Part of a small language model's weights: 19.3M parameters, untied embeddings.
Each number is 50 + 10 x the weight over its row's rms, rounded and kept within 0 to 99. Layers, rows and columns count from 0. The size before them is the row's rms in percent of the matrix's.

# v: layer 6 attention value, 384x384, rms 0.0292, rows 65-100, columns 96-191
# o: layer 6 attention output (transposed), 384x384, rms 0.0252, rows 65-100, columns 96-191
v65 103:49 56 41 50 52 57 47 36 55 52 39 51 76 35 48 47 69 72 39 44 69 69 34 53 61 57 56 40 68 38 58 32 61 47 61 31 49 63 41 50 60 47 52 59 43 62 30 46 59 53 39 65 51 54 48 46 52 60 42 35 54 35 50 50 45 68 56 54 52 44 57 49 50 47 50 63 35 38 51 50 44 50 57 48 49 56 55 52 46 55 44 54 52 53 61 50
o65 104:63 57 61 40 36 44 57 46 55 48 56 50 49 58 69 47 37 49 48 53 63 45 56 61 42 47 68 56 46 56 31 57 44 49 51 55 54 37 54 50 65 68 54 51 46 65 50 57 40 40 45 50 34 65 46 49 61 39 51 48 46 59 41 50 60 67 52 48 51 46 48 55 58 75 53 54 35 65 57 54 53 57 49 56 39 45 43 60 48 54 74 73 53 45 47 37
v66 094:46 60 69 45 65 39 51 46 51 53 41 37 49 55 40 48 66 47 63 54 31 34 68 49 40 48 76 44 49 45 50 44 34 51 51 53 51 57 40 54 55 50 62 39 37 30 61 33 62 52 41 68 35 38 64 64 64 59 55 49 41 51 54 56 24 48 47 40 60 46 51 50 51 58 53 40 58 42 44 40 46 48 66 51 57 57 53 40 34 33 43 57 72 50 58 45
o66 094:55 33 47 60 52 65 58 41 54 63 61 53 39 46 45 52 70 52 56 63 35 61 38 60 60 60 15 41 53 44 55 61 54 32 69 40 55 66 44 36 57 42 38 55 54 58 52 54 61 46 39 59 37 41 47 33 57 41 61 41 58 48 31 45 46 51 52 64 40 47 53 61 50 50 49 42 50 52 56 66 65 68 61 63 50 39 43 55 60 47 53 49 41 38 58 55
v67 100:63 48 54 35 61 48 37 52 52 47 41 42 59 44 55 30 27 54 52 51 48 49 54 53 48 35 56 48 49 48 40 53 50 40 51 49 54 31 38 26 53 47 54 45 63 47 55 73 50 53 37 56 52 32 42 42 43 48 44 51 44 68 54 53 51 43 59 46 44 55 51 25 38 49 61 63 67 38 66 61 45 62 30 50 41 41 63 46 50 54 52 56 52 53 68 52
o67 104:53 51 75 50 41 43 58 51 51 39 57 14 52 34 48 50 33 32 50 44 70 52 40 42 59 52 67 75 52 45 46 56 60 67 61 53 41 65 47 58 55 47 49 45 40 37 51 52 53 55 52 38 42 45 57 57 75 43 59 56 48 41 60 50 70 41 50 58 55 52 54 46 41 39 55 45 50 34 60 50 58 46 42 47 49 53 47 39 53 56 58 48 60 49 31 62
v68 098:49 52 62 63 50 50 50 51 68 45 38 55 50 42 47 47 33 47 53 61 35 57 51 53 47 38 73 54 53 48 69 44 37 62 76 44 41 58 50 58 40 64 45 58 51 56 59 52 41 43 42 64 52 43 44 53 72 57 41 48 30 60 52 52 51 54 52 53 47 61 48 54 39 55 41 54 37 68 52 45 49 49 51 48 44 59 34 27 58 55 61 39 44 50 73 62
o68 099:43 50 56 52 41 71 56 55 38 53 57 47 53 56 57 47 37 40 37 67 73 49 44 49 53 55 28 66 48 46 53 57 60 48 31 46 61 39 45 56 48 56 38 57 45 69 49 31 60 50 57 32 64 46 44 58 36 39 53 48 38 39 48 42 47 46 45 55 52 58 39 53 54 89 49 65 42 35 43 49 40 51 43 38 48 37 46 40 56 43 45 53 60 47 50 57
v69 097:54 48 40 42 44 60 50 48 64 47 70 43 61 37 57 45 47 42 65 52 50 46 45 48 52 47 43 41 49 51 49 44 54 51 49 45 56 39 67 52 38 53 47 43 33 66 55 65 63 54 66 54 41 45 51 65 59 43 46 56 42 59 49 47 41 36 57 63 46 38 53 45 62 46 65 56 52 73 38 56 63 29 46 54 57 40 58 65 48 57 52 61 73 65 48 43
o69 096:53 60 47 46 35 45 59 49 42 33 62 50 52 73 64 50 52 56 53 24 54 49 54 58 51 53 71 53 43 49 45 54 46 68 52 47 40 54 39 41 46 51 41 50 41 34 65 55 37 50 49 47 47 52 49 53 49 55 51 46 43 58 47 60 42 52 61 46 36 53 53 62 40 65 56 42 69 48 36 59 42 39 60 59 42 54 47 56 55 39 70 38 27 32 65 62
v70 099:50 41 43 56 49 61 48 63 57 56 55 47 58 40 43 46 53 46 57 45 60 69 57 45 49 57 34 39 65 39 44 52 53 48 53 46 40 53 54 43 66 42 47 44 24 55 51 46 51 64 48 56 40 44 38 64 64 61 68 40 43 35 44 52 58 55 47 43 42 51 48 46 52 28 61 32 44 41 56 46 48 42 42 42 52 54 43 42 51 56 40 44 64 41 71 63
o70 099:47 41 50 61 44 51 61 44 22 61 54 52 53 50 60 43 51 46 50 43 41 54 46 43 39 34 38 79 56 41 47 56 61 62 40 62 48 45 54 56 58 63 49 62 54 69 54 44 48 55 38 45 44 51 52 55 52 52 53 58 48 33 47 50 49 49 49 51 57 40 45 51 37 57 52 51 51 45 73 52 46 55 55 58 53 65 32 37 46 53 45 61 43 60 43 44
v71 096:35 26 53 42 47 58 48 44 48 48 48 69 48 50 50 58 52 54 45 49 68 57 52 52 50 60 36 63 54 39 54 52 52 47 57 48 54 58 28 46 55 35 46 53 36 47 54 38 45 50 59 30 53 61 46 47 49 59 61 45 44 44 45 45 48 36 52 52 49 77 47 62 52 41 51 24 34 50 40 44 48 53 72 37 70 39 34 63 52 59 49 51 42 61 60 51
o71 099:33 37 41 61 59 59 50 51 27 51 75 67 55 37 56 43 46 75 66 61 52 47 53 56 45 44 40 43 45 49 54 49 31 43 34 46 52 55 65 42 54 34 31 41 40 50 34 57 48 47 52 63 46 63 50 57 42 68 49 57 44 44 65 43 40 55 50 54 66 61 53 59 57 49 60 48 69 36 52 62 39 50 55 33 32 46 50 58 54 57 41 67 40 56 50 40
v72 099:48 55 46 47 68 48 47 43 78 51 52 45 40 57 42 61 58 47 40 62 65 52 57 56 43 44 53 62 49 49 55 57 45 57 46 67 41 55 56 46 59 58 40 67 69 48 64 42 51 53 59 55 48 52 59 61 46 36 37 38 36 51 58 58 40 54 59 51 57 28 52 62 61 51 44 51 29 47 37 33 54 30 40 53 64 39 50 52 45 42 57 32 57 41 60 77
o72 101:54 39 58 48 46 69 50 34 52 60 54 42 52 37 32 47 40 51 49 64 45 60 57 43 37 59 57 39 41 58 53 70 64 54 35 52 52 44 48 59 36 63 64 46 43 33 50 51 59 51 55 49 52 39 39 42 40 54 68 61 56 45 49 35 62 35 58 66 33 58 34 51 38 36 38 60 72 39 40 41 58 36 36 58 50 52 59 61 63 61 59 56 45 57 63 51
v73 097:56 35 37 62 52 46 53 58 54 49 47 32 37 36 40 28 66 50 38 80 56 61 36 54 49 45 47 69 41 45 31 53 43 58 57 35 53 51 51 41 49 46 39 42 33 41 41 63 33 44 41 76 39 50 37 55 59 50 52 51 57 53 53 53 38 34 46 41 50 49 39 35 47 65 42 47 54 80 48 40 63 52 42 54 40 57 48 23 41 51 52 40 46 39 61 48
o73 099:34 48 39 45 25 64 64 53 49 44 38 49 37 46 44 46 53 46 39 25 55 54 65 44 34 43 64 56 44 61 48 58 51 61 54 51 31 47 56 58 59 61 45 52 45 38 40 51 43 38 57 52 37 40 48 51 40 40 65 49 58 29 25 37 37 42 67 53 48 46 46 69 63 50 39 59 42 63 57 48 72 52 53 63 51 48 50 58 51 43 54 66 54 55 43 37
v74 093:66 66 65 36 33 57 48 48 47 58 45 36 51 58 51 55 31 41 48 44 73 55 47 46 63 55 50 38 44 47 74 37 53 28 49 40 66 58 61 40 35 43 50 62 59 57 51 58 52 27 43 55 44 48 57 51 51 39 53 41 59 57 59 51 66 32 59 42 48 79 47 44 49 60 52 67 56 42 42 61 64 57 39 53 52 41 43 56 29 60 51 67 39 63 37 56
o74 093:53 57 50 42 32 49 39 46 72 42 54 45 64 42 64 57 54 59 53 27 65 33 58 47 44 64 41 50 60 53 59 66 53 51 64 59 48 65 54 46 58 52 51 39 19 55 53 41 35 65 50 63 32 53 52 42 47 53 53 36 42 53 53 41 49 45 56 50 54 37 40 68 53 40 59 68 42 62 55 70 51 39 36 44 42 57 58 62 47 45 33 42 51 43 52 47
v75 096:44 39 51 48 54 65 49 59 59 46 59 36 44 41 41 52 59 52 60 33 41 50 30 47 57 43 71 69 59 41 54 42 54 26 48 64 47 65 48 49 50 40 38 55 51 75 38 58 39 53 56 47 40 49 67 57 40 64 49 48 47 50 47 42 66 60 51 49 59 50 54 52 50 44 46 52 28 54 62 57 54 61 32 42 45 52 43 68 53 49 61 44 47 35 45 49
o75 101:64 46 62 45 74 44 41 47 61 47 51 35 51 46 53 45 57 51 46 61 29 41 61 48 43 57 45 54 34 20 51 35 35 55 54 56 56 62 45 57 53 66 47 51 53 44 51 43 28 47 39 47 50 82 63 39 50 59 39 36 54 45 54 43 51 36 45 47 54 56 49 55 46 58 51 36 42 43 51 58 42 75 50 63 66 45 37 42 65 51 49 42 70 55 43 45
v76 095:47 59 61 53 58 48 46 62 40 47 44 45 45 52 39 44 45 45 54 54 62 66 63 60 44 53 45 44 56 44 60 46 57 51 46 42 63 58 50 41 43 38 48 65 38 47 69 51 37 56 51 76 25 52 69 58 38 55 56 56 45 26 67 52 59 51 58 45 67 66 45 60 63 62 49 49 48 34 46 59 31 52 38 57 35 40 63 39 52 55 67 51 39 62 42 28
o76 097:60 56 45 47 51 34 52 34 33 46 48 54 45 40 45 34 60 62 40 44 47 51 43 59 63 65 52 53 63 57 50 30 74 58 45 60 42 50 49 44 72 64 52 44 57 64 56 44 47 35 58 39 60 66 57 49 50 39 52 29 43 34 60 41 67 50 58 61 48 58 50 67 26 52 46 54 35 65 50 52 46 62 51 55 79 58 58 49 54 47 40 55 57 43 56 24
v77 105:46 39 47 43 50 35 51 53 40 48 60 57 51 45 36 49 50 41 62 51 42 45 62 44 52 54 49 58 57 32 45 51 78 40 53 45 49 39 59 64 55 44 55 61 53 48 42 37 54 54 61 53 52 48 45 46 49 51 51 54 52 36 46 51 48 38 45 48 64 55 50 57 51 49 55 41 73 66 42 71 50 49 30 41 38 48 46 55 43 37 49 34 39 35 50 65
o77 105:47 49 52 51 55 37 34 42 42 48 64 48 62 46 69 54 48 68 67 63 53 45 40 61 50 64 42 27 49 50 47 36 45 52 38 42 51 52 53 48 49 39 49 55 45 28 51 60 50 52 27 32 29 49 41 43 54 58 43 53 75 69 73 49 60 53 57 47 39 45 57 54 41 40 61 55 52 46 54 55 27 60 39 51 49 52 54 63 56 49 31 56 47 43 79 45
v78 099:50 29 56 59 41 55 47 52 41 58 62 55 43 55 49 49 67 38 59 57 47 49 39 46 51 47 50 48 55 49 55 45 69 48 51 53 57 62 54 46 62 67 46 36 55 32 50 37 42 46 46 41 62 52 25 58 42 46 48 66 41 74 48 50 54 53 44 44 46 31 45 60 46 51 40 63 49 45 39 48 47 38 46 60 49 50 58 46 09 44 41 42 57 53 66 44
o78 101:48 46 62 57 33 50 40 63 42 21 46 49 44 55 43 54 44 51 55 70 49 50 32 82 48 64 62 39 50 46 55 40 56 55 51 48 44 39 61 38 49 50 65 37 46 49 57 66 55 38 40 55 39 41 57 41 49 44 44 59 51 63 45 45 59 34 71 54 63 62 52 44 54 41 53 55 48 44 64 41 45 48 35 32 63 68 50 54 55 49 32 54 37 55 55 49
v79 094:51 59 53 58 53 60 49 58 44 61 40 52 33 58 43 50 46 55 59 58 53 36 43 60 30 60 24 62 43 57 47 63 39 50 56 42 45 51 50 45 69 40 45 57 37 45 72 43 50 59 50 33 49 48 82 59 49 42 58 52 39 59 52 51 51 46 62 53 62 61 45 45 54 48 57 52 52 41 43 52 48 53 47 54 45 45 46 43 51 47 49 46 48 47 56 47
o79 098:47 45 55 38 63 50 71 45 46 62 45 45 33 52 38 45 52 59 59 45 57 64 59 45 57 28 44 52 44 43 61 15 50 50 44 63 38 50 51 67 63 58 51 67 62 68 48 54 27 50 50 49 57 59 45 65 50 47 44 62 58 29 43 39 37 57 38 70 43 47 48 36 33 75 56 56 68 48 44 48 54 37 54 52 52 49 36 47 50 62 50 54 61 54 55 40
v80 089:85 63 70 49 43 60 44 57 51 49 52 41 49 44 49 35 37 52 59 53 58 43 60 44 42 37 53 62 24 52 39 45 60 34 59 56 38 45 59 59 62 44 50 33 44 64 61 65 50 52 38 61 24 47 43 47 42 50 44 48 27 55 51 47 66 37 46 48 56 41 47 47 53 62 48 61 50 64 64 56 45 56 48 43 53 57 48 34 54 54 28 52 45 45 52 54
o80 092:45 56 45 52 48 51 58 38 60 30 32 47 40 51 59 45 54 54 43 56 50 50 59 36 51 55 40 62 59 52 44 41 52 55 46 61 40 60 40 48 59 71 42 47 54 27 66 49 54 62 51 34 55 47 50 33 45 61 50 48 64 40 56 42 71 62 50 61 66 39 46 37 51 55 67 53 64 41 45 54 53 35 58 59 56 46 34 45 43 57 56 40 61 65 40 51
v81 099:65 56 43 41 38 50 55 57 60 45 59 73 56 44 61 56 55 69 41 37 55 60 40 49 52 50 41 58 44 52 68 50 57 54 63 38 58 44 31 23 69 29 53 38 40 48 44 64 62 40 56 37 57 22 56 54 36 68 56 48 41 58 49 48 43 48 54 56 46 40 58 62 54 50 64 71 62 65 43 44 39 55 45 57 57 45 54 38 39 62 75 35 44 42 41 58
o81 104:36 61 57 44 45 43 41 53 61 46 45 61 40 59 47 58 49 52 55 59 49 46 39 37 66 64 61 54 49 53 47 87 66 64 32 52 32 54 48 74 44 29 58 47 57 54 57 60 51 47 43 56 42 61 48 64 71 52 38 25 49 25 43 61 67 42 40 59 47 37 62 56 65 52 47 44 58 33 49 42 45 36 32 48 48 42 58 43 45 42 60 50 50 63 79 50
v82 096:46 56 31 58 66 45 48 40 46 52 66 40 42 50 53 59 41 44 53 58 52 66 43 43 45 50 51 66 63 66 53 47 16 51 69 26 58 50 60 57 55 34 49 55 52 47 47 62 32 42 39 53 60 47 47 60 36 50 49 60 57 43 58 54 47 69 47 51 35 35 51 49 38 53 56 56 36 55 42 44 46 48 48 56 38 37 41 40 57 29 34 59 69 50 65 39
o82 097:52 57 60 40 47 75 45 41 62 49 58 64 37 42 42 51 47 37 51 47 50 33 52 62 41 50 52 42 48 38 70 58 49 43 38 60 45 50 57 36 54 46 44 56 46 67 48 65 58 51 27 49 38 50 38 54 42 57 56 72 35 57 39 51 45 51 56 45 55 58 45 43 47 62 74 52 38 42 49 57 54 49 61 49 33 68 39 62 49 55 57 43 66 60 42 55
v83 089:37 48 40 52 54 39 39 41 54 50 47 54 36 53 62 64 59 67 56 37 51 34 51 45 49 52 40 45 52 72 51 54 54 33 41 76 35 38 52 43 61 56 60 70 35 64 46 32 50 55 54 54 34 53 66 49 66 63 50 32 47 55 42 47 35 28 56 55 57 68 48 62 32 31 43 63 46 47 39 56 60 31 45 58 65 42 37 45 50 36 56 58 78 51 51 41
o83 090:57 57 42 64 56 47 24 47 36 48 60 68 55 42 61 73 55 63 50 51 43 57 46 42 51 42 40 51 46 45 53 66 59 38 51 47 50 48 45 37 60 40 42 62 58 29 49 45 63 33 44 52 54 50 42 35 57 55 43 49 55 56 35 37 44 67 51 49 49 55 34 42 43 66 50 66 47 80 39 41 52 51 50 56 42 41 39 64 66 64 43 44 35 40 48 60
v84 100:51 49 40 56 57 54 62 59 42 50 50 67 34 42 49 49 40 59 67 62 64 46 54 50 41 53 54 51 48 42 48 48 48 50 51 65 70 47 25 33 55 56 47 46 56 35 54 56 56 45 73 28 52 49 50 61 35 47 65 64 67 44 59 59 53 61 48 42 42 58 50 62 45 53 38 63 33 29 59 48 40 57 59 50 51 38 47 43 42 48 61 54 55 35 62 50
o84 103:48 42 73 59 43 52 41 38 45 51 59 62 45 43 56 37 61 50 54 64 38 47 66 49 52 55 49 42 63 30 32 37 47 58 44 61 70 54 34 52 55 47 37 37 67 57 31 57 55 39 55 56 44 45 30 34 55 53 37 60 54 50 35 49 58 40 43 56 63 43 59 40 45 48 53 57 42 41 36 48 45 57 37 63 48 41 60 43 56 56 37 49 37 47 47 30
v85 102:41 46 53 45 60 53 54 57 35 64 44 49 62 46 46 58 49 52 58 37 53 61 59 57 60 37 47 35 42 51 38 30 47 55 55 33 25 43 47 56 32 44 60 39 43 41 47 51 39 57 75 52 47 52 65 50 56 55 55 50 56 36 38 57 46 65 59 55 65 57 55 69 44 33 42 74 43 47 47 45 61 51 38 45 56 65 28 69 41 56 51 39 55 37 56 36
o85 107:46 46 50 67 46 76 43 63 50 50 65 33 55 55 41 49 45 52 44 66 48 24 31 46 39 47 46 32 46 38 41 34 45 38 42 60 54 59 61 53 41 56 42 58 51 48 43 51 61 49 72 44 53 50 58 48 61 61 56 60 46 60 47 53 58 42 50 28 52 44 52 43 56 89 47 47 62 47 45 35 51 73 45 46 43 42 48 59 59 39 48 45 42 47 67 49
v86 096:55 53 48 42 65 50 53 49 49 42 53 64 47 51 51 47 71 41 47 42 49 55 41 59 43 55 35 42 58 45 46 44 69 50 56 38 59 54 58 66 46 40 54 50 49 55 57 57 41 44 34 44 29 30 66 45 38 46 48 52 68 42 37 54 48 59 45 53 46 41 46 68 37 52 45 59 61 58 47 49 44 55 43 52 37 40 39 59 53 62 60 24 52 49 44 48
o86 101:52 57 62 58 46 47 45 73 51 26 53 47 47 62 56 57 65 69 34 41 50 38 30 53 33 50 41 42 51 50 52 58 69 76 52 60 61 53 51 45 61 38 56 48 61 49 52 58 54 52 48 43 60 44 49 42 52 51 27 37 43 46 45 32 44 42 51 38 51 59 48 55 58 35 45 50 53 61 30 42 37 34 48 53 52 47 36 55 52 38 59 50 71 35 37 55
v87 099:62 49 48 72 40 43 56 59 54 46 48 24 23 44 57 41 53 60 59 48 37 49 77 52 48 40 57 61 60 46 41 52 33 41 45 41 54 44 48 58 29 64 58 51 61 62 34 49 38 34 39 48 47 28 57 57 62 55 57 57 58 50 52 41 69 44 42 45 52 49 52 58 53 66 44 45 62 47 48 34 43 67 52 43 42 48 39 45 52 42 53 36 53 48 54 51
o87 100:47 45 57 58 46 60 65 40 59 43 45 31 50 57 48 45 70 43 45 45 50 57 52 40 46 51 54 61 59 32 63 60 54 61 63 54 50 53 64 65 54 57 59 59 35 51 37 50 60 54 49 48 35 40 62 54 32 56 35 27 48 52 56 49 44 49 57 47 53 43 48 61 40 48 64 51 45 39 59 55 67 49 56 69 58 42 67 55 73 61 35 40 69 68 62 51
v88 097:44 67 40 58 56 45 45 48 59 46 47 56 43 47 42 60 61 52 52 47 50 46 49 53 55 47 61 62 41 44 51 43 56 43 78 54 63 47 47 57 36 61 35 42 45 63 34 55 54 53 56 60 60 50 60 59 60 43 50 52 34 44 74 50 28 50 43 51 62 50 53 57 66 55 44 62 29 44 50 55 72 62 46 50 65 49 73 42 50 56 57 34 47 56 66 61
o88 099:41 57 42 44 44 69 37 52 65 46 62 69 47 77 45 53 61 67 51 57 46 52 39 38 54 60 47 54 61 41 51 56 57 47 51 52 58 51 49 46 45 45 52 40 47 57 32 49 55 36 51 55 53 47 50 39 18 34 55 35 62 49 39 48 39 55 45 54 43 56 58 53 36 49 58 62 59 50 50 67 43 44 41 48 68 50 52 39 60 51 45 37 37 42 58 48
v89 097:43 32 50 53 45 45 51 48 57 56 42 45 48 48 35 64 71 58 40 56 61 51 57 49 46 45 40 55 61 56 29 46 55 52 46 71 52 51 55 47 53 56 55 37 60 61 28 24 56 49 49 68 55 55 44 59 61 38 44 55 59 52 49 54 53 53 53 47 46 36 53 30 45 57 52 40 49 60 56 47 39 40 42 61 55 49 62 54 50 46 58 44 67 70 40 76
o89 097:58 59 58 39 44 40 53 50 33 41 36 48 39 48 58 82 61 56 67 59 42 51 44 46 56 35 60 46 59 41 55 48 51 48 57 41 47 42 52 56 41 66 41 55 25 28 49 53 54 31 44 49 49 50 67 49 55 68 56 74 62 51 55 60 43 41 36 41 60 43 45 43 40 43 45 51 31 66 41 35 42 40 54 46 55 48 52 44 65 47 44 72 49 43 66 55
v90 099:55 51 33 58 49 50 53 38 50 50 46 51 41 49 42 48 39 55 58 58 45 52 49 49 53 54 62 65 52 67 52 33 49 50 59 33 47 32 45 42 30 48 50 43 45 58 52 38 42 65 64 31 48 56 49 48 44 60 54 50 47 74 40 49 74 49 46 59 46 68 59 51 63 47 42 34 60 56 49 71 46 44 54 47 66 61 44 66 63 51 42 59 48 46 33 31
o90 102:42 38 35 37 56 70 60 49 60 66 56 29 52 46 55 42 33 54 58 36 60 61 59 59 47 56 53 63 65 50 43 57 39 41 54 53 47 78 48 44 57 61 52 55 57 60 52 35 54 57 57 52 52 41 58 51 50 48 41 48 40 51 64 57 48 50 42 47 52 42 57 62 44 66 72 43 39 40 65 68 64 61 51 64 34 48 60 62 43 48 51 48 49 74 52 58
v91 091:69 68 57 35 27 46 53 58 53 32 37 67 39 54 40 45 63 50 48 37 41 35 64 58 35 41 48 20 64 60 55 63 44 44 56 65 53 53 49 48 51 59 63 57 53 63 22 32 33 35 53 52 46 43 47 53 55 43 50 47 42 56 61 50 37 52 55 48 54 55 52 34 49 60 56 75 53 46 51 45 45 75 67 53 65 37 52 65 62 49 58 62 61 59 54 49
o91 097:40 60 64 42 63 61 43 57 76 55 51 46 46 55 66 50 67 66 69 65 46 53 57 47 75 52 38 45 65 32 47 41 53 46 59 40 27 48 39 40 47 48 23 53 50 48 53 45 60 41 46 53 57 51 43 47 51 50 57 61 53 71 46 51 53 54 36 53 60 46 57 54 46 47 68 54 57 46 47 74 45 40 52 56 39 44 48 31 54 37 59 53 43 41 43 56
v92 092:24 38 45 66 49 55 52 59 45 54 39 45 53 45 47 34 50 37 46 49 57 61 48 56 46 51 60 45 33 39 49 45 59 39 36 61 49 69 52 38 52 19 42 46 35 49 38 36 56 57 51 35 55 53 59 49 42 43 55 28 58 36 72 47 51 42 52 50 57 60 55 46 60 36 55 69 43 45 35 48 42 50 54 47 38 45 56 44 39 48 42 48 76 42 57 58
o92 095:46 42 49 78 44 54 65 57 43 53 65 44 57 43 62 32 39 49 65 46 65 51 49 41 50 40 43 70 69 59 40 59 55 64 57 36 41 58 54 44 54 43 37 39 37 64 58 51 49 53 67 53 43 55 41 45 50 49 61 51 46 51 41 55 50 69 51 60 35 43 41 39 48 57 55 48 52 52 66 47 42 53 63 41 61 74 58 41 55 51 56 51 23 67 56 56
v93 101:29 51 45 38 47 44 55 47 63 51 37 49 48 31 47 60 58 58 61 48 48 47 44 54 68 47 36 52 45 46 45 51 48 56 46 69 49 58 67 54 41 80 52 73 51 56 20 58 64 62 57 40 55 50 43 52 46 31 55 50 63 59 55 46 48 47 48 54 30 51 56 38 41 53 66 50 42 71 61 54 52 77 57 45 49 62 67 51 61 63 50 26 72 55 54 59
o93 107:40 62 63 45 51 43 36 56 70 58 51 35 45 56 50 35 66 50 59 51 51 47 53 58 51 27 49 54 57 58 52 51 35 42 56 60 45 38 72 61 39 55 51 60 50 46 48 49 30 41 44 52 61 45 49 45 56 48 46 79 51 46 45 60 51 54 36 43 57 47 52 51 51 53 74 59 48 46 50 60 54 49 57 51 63 49 63 57 32 50 60 63 41 59 63 67
v94 101:50 57 45 48 64 61 53 55 46 52 58 66 72 41 48 60 55 48 45 48 33 60 54 41 51 51 27 53 55 50 48 45 63 31 47 62 60 63 37 38 37 20 54 35 50 62 43 71 58 53 47 54 46 29 49 51 50 20 54 62 47 52 59 55 32 43 39 49 61 56 53 52 63 40 41 42 61 65 46 64 51 64 35 49 49 32 79 60 50 47 55 52 36 55 48 41
o94 107:57 57 36 55 49 41 58 48 50 41 56 45 39 40 48 49 58 53 49 35 60 52 58 53 59 53 59 67 63 69 41 59 42 53 63 46 76 57 47 46 56 46 49 46 41 58 35 41 44 36 50 42 40 60 53 53 50 55 34 26 44 51 53 43 42 42 25 50 43 42 52 57 50 42 51 58 52 51 61 60 40 60 57 49 55 46 41 52 66 31 41 61 47 35 44 47
v95 097:52 47 52 53 62 57 49 46 43 59 47 71 42 53 66 53 34 53 51 49 56 45 61 56 51 49 40 39 55 39 49 61 41 55 49 51 65 53 43 58 52 34 37 45 22 76 53 47 56 39 50 45 54 47 31 46 48 43 44 49 54 39 57 60 68 54 57 47 44 51 42 51 58 55 48 53 49 50 38 64 44 37 40 64 42 58 47 47 55 42 55 41 60 41 38 50
o95 098:45 58 52 63 60 42 49 61 22 51 35 55 54 59 44 49 52 54 44 42 58 46 40 45 59 44 58 68 52 47 46 36 56 53 46 57 57 53 51 50 43 60 62 61 44 45 51 50 61 67 66 29 64 35 69 64 74 41 56 55 43 51 55 53 50 53 31 56 54 49 51 48 36 58 51 76 71 44 55 46 32 55 40 52 51 49 52 57 58 59 26 74 35 51 59 25
v96 100:41 55 65 69 46 49 49 48 45 44 42 68 71 55 66 71 43 52 38 50 45 61 41 38 47 48 42 44 33 71 63 58 57 55 57 45 53 61 36 39 41 42 43 52 35 49 61 66 67 61 25 50 67 50 40 40 55 28 42 53 50 37 51 43 28 54 42 55 67 54 54 39 60 66 37 65 53 32 49 57 51 39 43 49 38 33 46 44 59 63 39 51 36 64 31 56
o96 103:52 43 57 32 49 32 53 49 44 72 55 65 50 68 56 54 29 53 45 56 52 51 48 47 52 38 47 47 53 50 33 30 45 41 41 42 63 52 51 39 31 41 67 50 57 52 69 40 50 37 62 50 61 63 44 68 58 52 43 72 60 48 36 54 45 70 44 61 19 52 39 43 52 43 35 41 50 58 42 36 38 39 61 38 58 56 43 40 40 43 50 41 44 40 47 48
v97 094:43 55 49 52 56 36 58 54 42 54 46 42 51 52 51 65 68 64 51 53 64 42 63 40 61 44 63 57 49 30 26 56 60 64 44 51 51 55 58 54 45 59 54 49 52 51 42 37 50 52 63 64 49 46 52 45 36 57 49 58 49 42 50 59 44 53 56 48 41 46 48 47 49 56 40 43 52 32 59 56 66 51 48 50 62 36 46 39 54 42 50 51 69 47 43 32
o97 096:76 45 49 55 48 62 48 57 41 44 50 47 45 41 45 63 59 37 59 48 61 44 48 74 44 60 58 54 51 29 52 43 57 33 44 42 52 27 60 64 52 52 56 61 43 43 48 49 41 62 66 31 42 53 54 50 38 47 55 72 47 56 54 50 51 56 50 37 28 48 52 58 42 73 46 56 34 76 50 43 60 42 61 48 46 48 39 62 66 65 31 72 64 45 61 43
v98 100:51 30 70 62 72 62 50 46 52 51 57 59 60 55 37 22 63 32 44 50 47 54 43 53 54 42 66 49 57 48 45 34 44 42 60 61 63 57 40 36 61 56 49 59 64 50 58 25 54 41 52 53 47 61 72 46 44 74 57 39 53 61 49 49 45 59 54 62 66 57 42 59 53 41 35 51 45 36 57 28 44 38 69 52 47 69 43 49 68 45 64 63 50 36 45 59
o98 103:38 33 47 67 52 30 41 57 50 44 58 46 42 62 44 55 41 67 50 66 45 45 52 55 43 60 35 29 27 33 47 46 60 45 43 44 50 44 49 38 45 46 39 44 47 46 47 49 65 37 60 59 57 69 56 71 53 59 54 26 42 46 35 45 47 49 61 54 48 82 43 53 42 69 32 36 24 43 47 30 42 60 47 45 70 26 47 34 41 60 35 57 41 46 58 40
v99 094:55 68 57 45 64 65 51 51 49 46 46 59 58 64 67 57 56 62 73 35 54 56 61 49 59 36 54 48 52 35 57 71 49 32 58 41 61 57 59 47 32 46 51 41 47 59 60 49 61 42 61 46 18 51 47 43 44 08 49 56 52 44 66 54 37 45 46 46 67 46 51 45 61 58 44 45 51 48 56 36 56 52 47 50 45 30 42 42 55 51 35 47 61 64 56 29
o99 098:59 65 51 66 35 44 61 62 51 38 53 52 39 57 66 47 59 56 53 57 48 40 42 57 62 68 49 36 57 51 48 47 68 45 38 53 50 44 47 40 42 53 43 38 65 34 57 44 46 46 43 67 46 46 40 56 41 49 59 53 45 57 54 50 52 62 44 44 51 50 54 48 33 47 64 43 50 41 36 62 55 47 42 43 59 55 31 39 48 53 42 60 51 43 52 48
v100 093:64 65 44 42 37 54 54 61 50 59 67 56 44 59 51 56 43 59 40 59 57 68 80 56 44 51 42 58 46 51 43 62 46 58 66 55 46 46 49 44 58 29 58 54 48 64 68 62 36 49 48 43 44 61 46 39 66 33 44 54 43 52 53 47 47 60 54 44 39 63 41 45 54 33 45 37 61 52 60 60 45 47 39 63 38 50 52 56 61 49 52 46 43 50 48 69
o100 095:53 59 52 42 46 54 52 34 53 42 54 59 62 45 58 43 41 63 46 49 55 56 57 55 80 45 46 60 53 65 63 47 42 45 47 51 56 37 44 62 49 52 35 49 47 52 61 53 53 68 46 36 45 70 50 64 43 49 33 51 48 49 47 42 65 65 53 52 64 55 50 40 42 53 54 50 56 47 40 51 35 43 42 38 55 38 64 48 41 62 61 26 49 33 29 54